python train.py --num_attention_heads=2 --hidden_act="swiglu" --rope_fraction=1.0 --qk_norm=true --bias="none" --parallel_block=false --init="normal" --learning_rate=0.00413 --weight_decay=0.0 --decay_fraction=0.931 --decay_shape="linear" --doc_mask=true --train_tokens=85220000
Each number is 128 + 24 x the weight over its row's rms, rounded and kept within 0 to 255. Layers, rows and columns count from 0. Numbers have three digits each. The size before them is the row's rms in percent of the matrix's.

# up: layer 10 MLP up, 64x64, rms 0.167, rows 22-63, columns 0-63
# down: layer 10 MLP down (transposed), 64x64, rms 0.154, rows 22-63, columns 0-63
# gate: layer 10 MLP gate, 64x64, rms 0.172, rows 23-63, columns 0-63
up22 099:156115101168115101150069086125129108106172097153122083102146112085119134114143126133088092114127122128134124123174100144110135076137110103143161109136141122108107103136117148146097148127105116
down22 093:144101172125133128131126150110115139126088101144107087112140133145156129120142190121126169124096122129118149129145150168174127157123140127144147164107137172114171131153161170120144177132111102
gate23 101:131098148149150142149156113063162146112106155176132128085148142095149112114155091142165093134110106140153109086100161151088137115118112122146127122103111111130158161134106141133129089120130116
up23 104:097153103137121155145128118124123122099111119104137095123072105064139112122133163134134095136134140121146127122090092135122131123132141111105146183182098150118150130104100176154109143091134156
down23 105:151178144145124105125120135089176164148124132110138159138123109132106116131104093094118101134112135150125123149145102105153166106112107137161127141142138207127134156147084099147094150125117103
gate24 086:155101137121099089153178134099132083106100120152111126122142138123126120125072145157114140116115128107118115154096135093181124182149153136134084141123122176134117139121114126109171148131162126
up24 099:149065122114175142133135121098143139161139136176156101169142148144128141112101148138153136119072156095123136124114117121121108127112139143069112091077158130139125124115120157127148164113142134
down24 097:122104139096154144156162123112144124111118152110104189147155125136095117146116090147108141132090115147161142103105177118122174149098109094111126133130112066098126135141128104090127120090135131
gate25 107:129145127131143141137100158110114144136143103083166161125140154142063133132172182102089093107096167086135117134096135134114126083128107128154120126157160128141145113115136139164156120122138129
up25 102:136131090143090106146092141140136126195182160126088107120161125147137124152112169098129119087100107142161116140134122136134136103102140104150114121107133136165096108126174134109097122152155120
down25 102:109117180133161142090155102135116120124127111130099149130143085109148077178097158120138133146130144142136160154107116108167138100136152098157126129126100116108125145205147117117130101138127107
gate26 091:091104149119116153126105073127126140113151093120099169173140114152178138137160137107148133136143161155118121140091082135148131149162101146100125101105095115130124105136132101166151094152137113
up26 101:148134147149159159152138112098120151129130126090109166112110110147185146162180075113113110128153156113109130172158143152137104113116113124114098116113098158111124130121153129158088092141141107
down26 092:157121144141059136190140084082127118125130122094124121102130157142128143136097118140165113145144122144158112110139142121143126101154131120135148144086150150139066118172099144116128140098119146
gate27 098:131109159158110159092156144101158126135150124123150189125150130173129144134138145138120121113158091106139116119107132153126156154180136122179130125124186141128134145165133135099118113139079097
up27 102:131129109151100165158147176129126118124136165106149100113142138091111121127080121134097092134135139085139160101085130123099117137174142157125111148173112139142105097111157150117121146085097146
down27 100:143132133120107115113133155123070185148149099158110107114109159080162078106159167104144153124134130104157131125153115125121118113132114134134089133095121113126138130170158153156131125101107086
gate28 101:107117159109110152101072158110122152148134088088129122155102115169081134112133141112136146143100107140150142126118124123091130120158160137110080095135132089106145111132112162081133082132144132
up28 103:124143130142111170149115102143152134168110139139170141139123143137104123116125134109101141155072144110129158169160127067097135121174138119120120136097149101138085129170170137121104152138113162
down28 103:162136133145151167129136105137113105114105180116120096134189156089154102140099118151155122140143133122124107122149088152128165136170119119140149114128134112079081126161163090132118119118114151
gate29 091:151144167169118119132117135128150127111140097109138103136111153156104127120101104119157112145148145121162107125121134162174075136117141179135079123139117157157113117096116093107097084110171143
up29 095:107147174111108120153138132134109167093107147102120131136133174159096153139099146134128174110165084115125082095126141097096091118121095108129174093129131094134132125140119105152148121147105129
down29 098:146100102139106167094118113140175127110149170141100123137137103114118148125147122155139139101083122130136161112105126125141131169128111047177147151141135134095149098139117158140099124153144144
gate30 101:084123126133140144098098177127074146122108107132136109106115104116140169088134132099110095104141148123141165156138117089108162127127146136120149124089133081124090097109127164162125166130111143
up30 106:089121137099120146166079125102123146126086158139145151118095089141123102132109133138162123146121133145104139155134104115152116110141067134182147143118109152116115127123146141176080172136124111
down30 101:164145180130161103146173083166161129121090144122156164154122149136129179143125102124099115120128138108137135146099142161122101112121154128074139146138145149144130105119165121133119108080124142
gate31 110:137118118060133107138137093110132118129110159089161086119151104134147141109162145147078136156120120107162118124110139143100156147138123109144170127109132146097157111127127112162094112109186106
up31 102:129160146127171107115103136133108101129160157116142161158120131126092109115141145124122167122112094138112083111092109145148097128108143152161151132144093105102129168103136092109092137149121062
down31 103:108084092115130087104101132130132117124143121113122167096118153120139167140147144119123111098163145125102118153195129145103113083115117154091129098142107076106141138141120161106150118115096159
gate32 115:137124137150143099151079160143110152135149089136114092129139137142081137111125155120117133143118134145109114107135147121148145107148117169150107093135139120144121171080149159092069169102162107
up32 098:112129106106142120106133126100147129070131125119144166087087084138123142149177099151137117123115132125129140125103187109121137104119148138127116117120148132153137137105160179097166193127139122
down32 102:154070165152125125144144143106085130158130117138119114141165121102156155133095136114121128127151141117163098159100140118168108177122118143149113119131107129136142105195122131080125087116147105
gate33 108:113093165107137124087134140114157151108109127157146131096106132166148142134099154134134127128096131131088144150149136185129143066186177135152121142099132129119150132149143093127151154120147119
up33 104:119138178090159158134148141144132143124123130091117148188141118115121112107117094137109192135164139113120138144135124139120102156105102126135146181125171127143110186121160138114126097116152116
down33 101:152118121126137113134143143145100139118084119087147110100150163123132144121076097116080108126093139117077097130132141146169109154143144130130148082135103107157121095110130118112169080155145110
gate34 110:090133121125116130116122147113110157089158111135144121106146104156120140138159150100139090105112117095136169113073128134077171124158111111126163087139120104108082141109162123097124139128122170
up34 100:092154115088170139129145155096152114134141151083158147115124152091086123145082103165084124122149140105119099115149105127141112117094106120118128161166115126106155120098109108151120130095107099
down34 104:120146117107099142137142129158133133089116103154133097102152104178122108116155125146126087103104080130136175105107119152111171091162131126169100116149107114128077092133141153117126099147129131
gate35 099:143140119120166163133130131119130131097111172130132143195134098115116151115104125112100134140124164107129103121128115113100090118174131082137117145135135114166099126116176117101103110170185147
up35 106:141122114154079130124126152099122162115138107132196126122084167092087133080137142149130134086088145140122125125146123107108103155107140084146149146174091130156106138111143130122141124127143135
down35 106:152108135090134126142133129103123187127115118096078115146113105117092093172109098102087134152115111113121104149120144143132156124109095132092112151114107132095121157101183110129120120139161093
gate36 091:160127124147121125134120135110147143139154126147126090147117133141112155115140105165136123146103142150113124179144109150156109140087118154157071155173083125077155152106138158183114141114139150
up36 093:111102140109167158111140133129132111130103119160117152116140062110141140131137141153124105085087131103105152130099128087175154119134126117134093162117090133106146120150101131114080093170140110
down36 092:080152136128103144130141129072125181128123120118122120127080129147129115089124076135117157088104131131087130130114125153147103116074128092110097116079117156110117118131159106113102126157136138
gate37 093:105093166149130096124113111078133155133118140133159139112116134160103182156142143116085138171152135114103123148132133136131150157128147101097175146107108147132133159119098141092111145185124107
up37 098:139158126184092100163115123125115108141128138143166136130111081087096122171110111128105112114137121116106150153189177105144106134098105122115126147117143097159088126141103163127142136136109137
down37 098:119133129107118140134145144159139148200142136107100111152094124114149129121110121110121154133093100101149139110081088160135092128117174164111141128125142101135127120058167112146129111124097139
gate38 081:154136114106166130155166126123124162131120108132122164139140155140165146167103127138126080147124125089145084146110084118135155163118126160172146119147144090141111153116148141118187087128120122
up38 090:128124154144064138154138143108081120083114115159137105108115125112076097141138129119130134141108155078129103109121137132149093153125148142125125128149123177147101168130169101121141175123143154
down38 088:108110123147137117101080134162107118122136154110174119137118117164121145090158137111158123098100136125121118153149081110138121106168130061141111132065140132115147091086109136149136113118136119
gate39 106:101134160137142090152126129134137120108094144119185103082160091169142151113154137116117131146149118167159126147141213118117127125153109121116131101137138157143123130142123124097113157163149138
up39 105:149109141113103170112131120067137162124125146098091144126122150104141119138109092109116161176132183101091148071141126131153129141101135131162119094140168131085151140119154136138138128128132130
down39 102:160101112121112108151118106104186142126135134111132072149167152140141129136097156150147128135114137081139131124136115132105151088156093129152158115127141174099142114120105115162147061111121128
gate40 096:102098167099158145136105181146084174124155165143140129125116120135122181119118139111139174105158120125152100126112141116143094128124111085138152120085158139108109130145133139130077107109132142
up40 096:138114155092159108115118129136130140118142115169138125109121152130112125145185110095145129147119110099113103135189140139115146112153080122126145098185131114106177139150145130169150156093105103
down40 097:159174122119098100134118104115172147139124123097146130122104138126131086158136121135110115096080140127108188126107139157149127146167185120123109143117147127162092103131121132109137135168097089
gate41 096:130155144075130145160110130110119170093120116167123121091139123129126114164117143132121157147125147132156141148120134143136181098136161113165093176117141186140086090153152117131125101112118134
up41 102:144117102112104131133126113130118109128088196130118138109166139128117114122114088128117123088111108137151109139121100116114108103111162106106135099134164112079119117150193127130066130150164145
down41 101:154104100117163182136105141107156116146130101115089122143131106094081168173133115147106117149123107153157099120084128144139147120094165126150120105088147137098155137126158137114141144104133161
gate42 098:124109144131136132060144131128115124117088165110150164120124099131089105137147107121097112105175105135124146102086083116140156133137093148165135096116088124101135136115089138119137166146143157
up42 101:135110122100106085109127094142156148146098121154140127131094153125132109162099156104157180142126097102141113180153136100110141083125134082140124107093146125104164137149104143156095110146117113
down42 103:166136120141141128132145118126115168126149126080144120100092140107130196142144116111100143106105156162144137115127129110129145149108128102150081156081135145133107121113175135134113175174131165
gate43 090:155102154129138167120107110126098187138131122109161111112177120167101140124146128154116158083152130094140161121154120121122165118144121166123086161125131150133161150140141104106098125157154159
up43 096:119111147133124156170131132092148106131147119095106131111164139127165143150119158136112121089079167153076156132138134099113135142087108121071132134114109147127137177129101110102108125156137091
down43 095:162125132138104119153118130155150120131113136119135097098133122167107091116132142166113117108134147133029161153102113100138134121135140126119109156128084095179144118107123122102108116111161108
gate44 101:091104134131130148077159181094123153148112133155137128129116139120151108075144158157117122146131099110151185157105115095107174135129123097130108111130132129100139140151125125128107113090174153
up44 106:102137140093132099165063157154127130100111165086114107169151099138134119116160145121130135098141130137116116111108105155132116132190102142144119160119122095133103117136138134097140163139082097
down44 110:116112131136123094119087124103205168137133125130185136114107124119143101125115156130099143105115122140168138156108091115104148154148123086134135131111134133096104144088162143135114118152177143
gate45 104:063143170159155125142159144109151099102141120170167086144118124173086180158127127124139088154136136122146126158121140119144093129157125159148127127162141122110132104120135158123139139105114133
up45 106:168158098110115164125143118143159114150122165121192127142095114091114093117123173128130123166140175135122157127125121151153106133143094114111119160090102109137122163102099128120112159143124165
down45 108:150109084101136113169137101087185131103133092158097096128104126123100133122121108143112088110114129105143140113168129137148068102140164160115136146109125119102077119135136123135115146159137110
gate46 104:103124144119121135146101127102118187156144132134173124190156102133116095145148149118138166151110118125144130099153119155133166104177101134120095122112088157153130119140154150102158130163149120
up46 096:150104156141117129101115153117071126126127133129094136146143146147129146127073147143167172121134109076131095137107109130096095098140186163115146091130150134136136112137130179141152115119121150
down46 095:091148139112118103130135155127119147119108099133123131099142154113094075097178107098154092086138138113170082123117140145146134178087124105106097174107128137154122125125123159118120158121113129
gate47 087:170126166120109132125137133102127137111163120156129157126134168101161157145190089163148117119118153114136114101161156119145111142127114118133106103150115187089088125159098112137108154141141107
up47 088:171123117135127129089113103147151166110175133153154173134119114134127105108140113122089099124108111109136151132158120179172122097158134149110162151130108200121157110110115135094130138134125137
down47 090:111116125127134128147154114140082130127152094128147083133082156101181110122165107119148109155118129157122079102116106120123102181087120092097136082128115100159115119131109110141132120107153133
gate48 100:118128134139137096088094163073073107118105148138163140085134102098128131106122167152121099118128137141142120161108115126155153103113160141168079121146113148099128116121103156106108167120135129
up48 106:150132172097122158115090136128146144131152121113179115174155103150152154096107153129135121114117148144112137133178110090114138149113157093112142109094126129151115111116155137103178121178148101
down48 110:109114108164156137146100117143142167140138133093125127128152107150154153150143129142132151154138159129141095133104119051123148112170100074138130119144147120120127132185094127136112104111163093
gate49 087:095163136147097127141131102094132112131158142162110154099111082146137156091144131157128113167151106170157092121120131128112081111157096083129134137120119113095169161092147106135128137120144120
up49 101:094121105100166110117093136157134118135092134095120159120119174122150133135105115128136152082105124098100136172109125112083146099100149129127104135121096116108119111134068138149077105152152126
down49 094:120057122127166114132078156100140122100148122120139135097164158153096097079133136122154121128134166124138106108122097104155138119100118087157141178126125104101121096112130125127103100136143130
gate50 098:143131167082165078127085144105121119136143130088131119073158094112136110158121147124126131117120117139129139158153069122140160128124086129097138137127134118156100117127087127118155097119153086
up50 096:099144118089138153178150100131151108107168152125140124131160144156124133167113120120116078147125132147108169123122141127107096146149076152108112185150127113126112100109148159095168124123109118
down50 093:105123090180113163105104130132072127143139110170149123127150115119149110153157097150157156110107151130117149117129146145152112090120143177106124143143082119157123158108132106140096139097086119
gate51 098:140120183138135085115095153127116142098140160147118145111158140175125144138092109150160156142090102154110119151092148104154117144094153118123156116153122148107105141121083095122119095106153098
up51 099:157121107122089093129145110069135138100141112162183141130122071121117105131148115156144170138144143134148094147093121147140097130164109127158158130100107134113153137110112115119119164088114101
down51 100:134132123157127139135120161144103119128118131142059129142140147142115104149168135114140102065172097104135129144099095114096091161115126108110152121128123100130179119125111084103128100156117159
gate52 110:119126151094142093146133121121149154124089133157130117126142103102139152102139162136116116072121151138122075135146109086158142119149094114154127092069137129136142111165116094112134162111178138
up52 100:073126127172153132140169102164130134185146154107116145126122115113121126148154138119118147149155114134155101154128178162115124158112147153125146196134132105117110128091108103131126098124092123
down52 101:135121160123125137143137107104165143075132146132145102111117109132180135052107107140090116135123192128133104148123113145113132111143085154129133153104135103100124115146092145101101132147153151
gate53 099:150140152116130098131130117186111130121146109135148103157142160116128141149140161111103137093147135159126154168132099090108093078117115116173170138124120142113070143133140141166117146132160095
up53 098:116128085129141155084125153162123122150098122076124099139105142156121108173135120109093120141142159106140151130089120135118118131149145081179091105150124140137138104098171108159128160103127112
down53 100:115121104137078129162106088159110138124150126143127161113156121113130142114132108161124124140087111110118138125123122188113165127129127112133182134082120058131132135124143094108151135141102175
gate54 110:119149141089105123153131130121140149073094123134162125064123094114099134138153117116141149146150103110093110081156136142117177088160128149151117120113147123109105157138116117144127122134185136
up54 097:121065146091143166114136138110125139136152131150176111151137115140166097153107076133113154136109139122113103140135173107148110091126114155139154159134103130112112102105156121079116158147158136
down54 100:085136098126100097155084133099136128148151158113107125124156135112147107147120133122130086118100112127140128095124134143133116174117159179069110100131172164128099158091139126143132129108141089
gate55 086:104137144163153085155153122143119151131141112101143125151106144130144144079126131150146126169118131052134157108103118114101133090129132090138108125122166121165143137148096117154105153155173148
up55 100:124158146140103139136143151169144131110130176153205098159105087126110135133105154117097134109103148120172093145143088164135144111099155107129147137100155135138111156129111153114129114129111153
down55 108:132090092141150128112127082103186156145140128119112138129104100110122120124085126134120115149161126110152134135171131149119116129100094138124087125090106120111114145160083066155120148111169123
gate56 112:095132156108090115118115130097154116089171101144156077104136159153090110123141116122149175125181106121129095126125083127097136100117115102122144120153101114104122110106122151169118123134119094
up56 103:112152124113133154110096119170142130102150196137155104115111138132134150119145093129113164125126136118139107150070094090144124103102109153144121150189165131114120106126118183116125119128145140
down56 100:168128159133150121110121113091108129133128138142114124119086174140085121158079132111151129133107118168117145134111116122101078121103136077080135136139129121098112116118104148137161062128132104
gate57 110:116129154137137097090135151115136152117129093122113113086143129164096135082134144145122101130147116129119105118074101100159147127133132151183129141103122143117207126101155136131123175147116139
up57 101:161086128127099135085085127111151105121153125128100113108144088094128120170113098133074130061118158154130149106086142146112144140117143118156122130100101098132109121126149131112160111103118142
down57 101:155123137122162150156090132129125124143120147090157138092138138148098167094123130101129115094131105130119151141070096130148148089167128161155143113120125103143171126107133144095100177085120124
gate58 100:107136167146135122103135123097164093096157141102111128173114115139138143118151150102105149144127100122142111107150107147130112100152122094107130144116105124175088132074115193096110127164128108
up58 097:139110134131109141120085161124099126148142126078165108173170146135101133161097157158118191116100145122135146147143141116139107124150149117078145118100153155157107136121101150149148117139164129
down58 096:143101170105129093123113083137142145143151134116100136151178099170128120177114139149124094080140139107120147151133152107128143111105125146165136124186097113118099160120123150148131155133095104
gate59 107:121106112133185112114143109154162167139181100166126101101118148118151131166136126088116102117148101114135101075113100139104116126161116119135153090159120127125102087142139152101104117126111114
up59 103:107153132159166121122089159123121128187153144151122128163113105109173131148138123143169103152136151149123097127145154109182142122091139114172116150092129123149155156101122169140148138118148139
down59 097:092146132097121127130129123135126135084132112098131107117120119122125116091147091088125140133173140097142107172077120102093099129165161129115157124096107157183098139104117103123103088148122111
gate60 102:138129143109122125120109146120134125096112068134125116108129112127143127087120160083140057133109125125124130181152125133125121150164123112127121144169091074101167081125106145142162121140139120
up60 097:147140137130096106125137136101123133076132146113103132159116078125118121110110176111067085141135131102126157153101124144125140150166123143115078125132125083145097108119091122134168162152122150
down60 096:096095138118114133127121145145090105140104109110172117078139178095151134135145124107141129117131080132101093138138137136174192114140119149133161129096147180097152132144118147137153135143119113
gate61 103:116094133154141167090089162116134164132180141118122143139133141136130134099114108091133134182114128126122076121144120150095187087127125115140110126104127090123094108152150110159126140143155109
up61 105:123120105147108161132130115102129155175116116097153125131086138176130147135141121188152093103116125102105149114144134099127115081117099134171137093135125151161145130120146124196113147152128129
down61 105:136095124112109175153147161114091094090103123112112114160095098104153140089133143111137115104124140114114141180116128128144144149125147164117100160125148146088099138187138147098130166143127126
gate62 110:112138100135122104153113147168160160096168149096131130120151146145153147107162126148102146126154081158138129135133104116142135151148127102108154138189087139117164073134125149100158133141156141
up62 092:153098126120113126136131128160119069113156100109136162095126129140162131117129099129133117137111090112118121125126141116184162125135102150142143115137097140138126054122113096075167108161142156
down62 096:136165139108085151135131139165111176085097142120128127109092123165107169112123151133123127105079113105129107114129175117113093145094133102147144096150171121142137158086123121113130127115163148
gate63 094:101139182142113128104158115134143141108096127139131147100082178128157138132099156136114119135145115130121135167159148129069154157144129141163145168128102169143111117101103131160110130142123177
up63 098:088153110154138112132120127116124099133133152113157109147099144149102114111145117130102100176138136183157138110131137153131115167119103154141171106133075081095113137090112123113109127102095089
down63 103:157105152099143124148131122168119156116138117147137136138126131143166152073169100148121153144166105141123151120145123119121134140155156109108190157157142130091153129055143132110148155147123131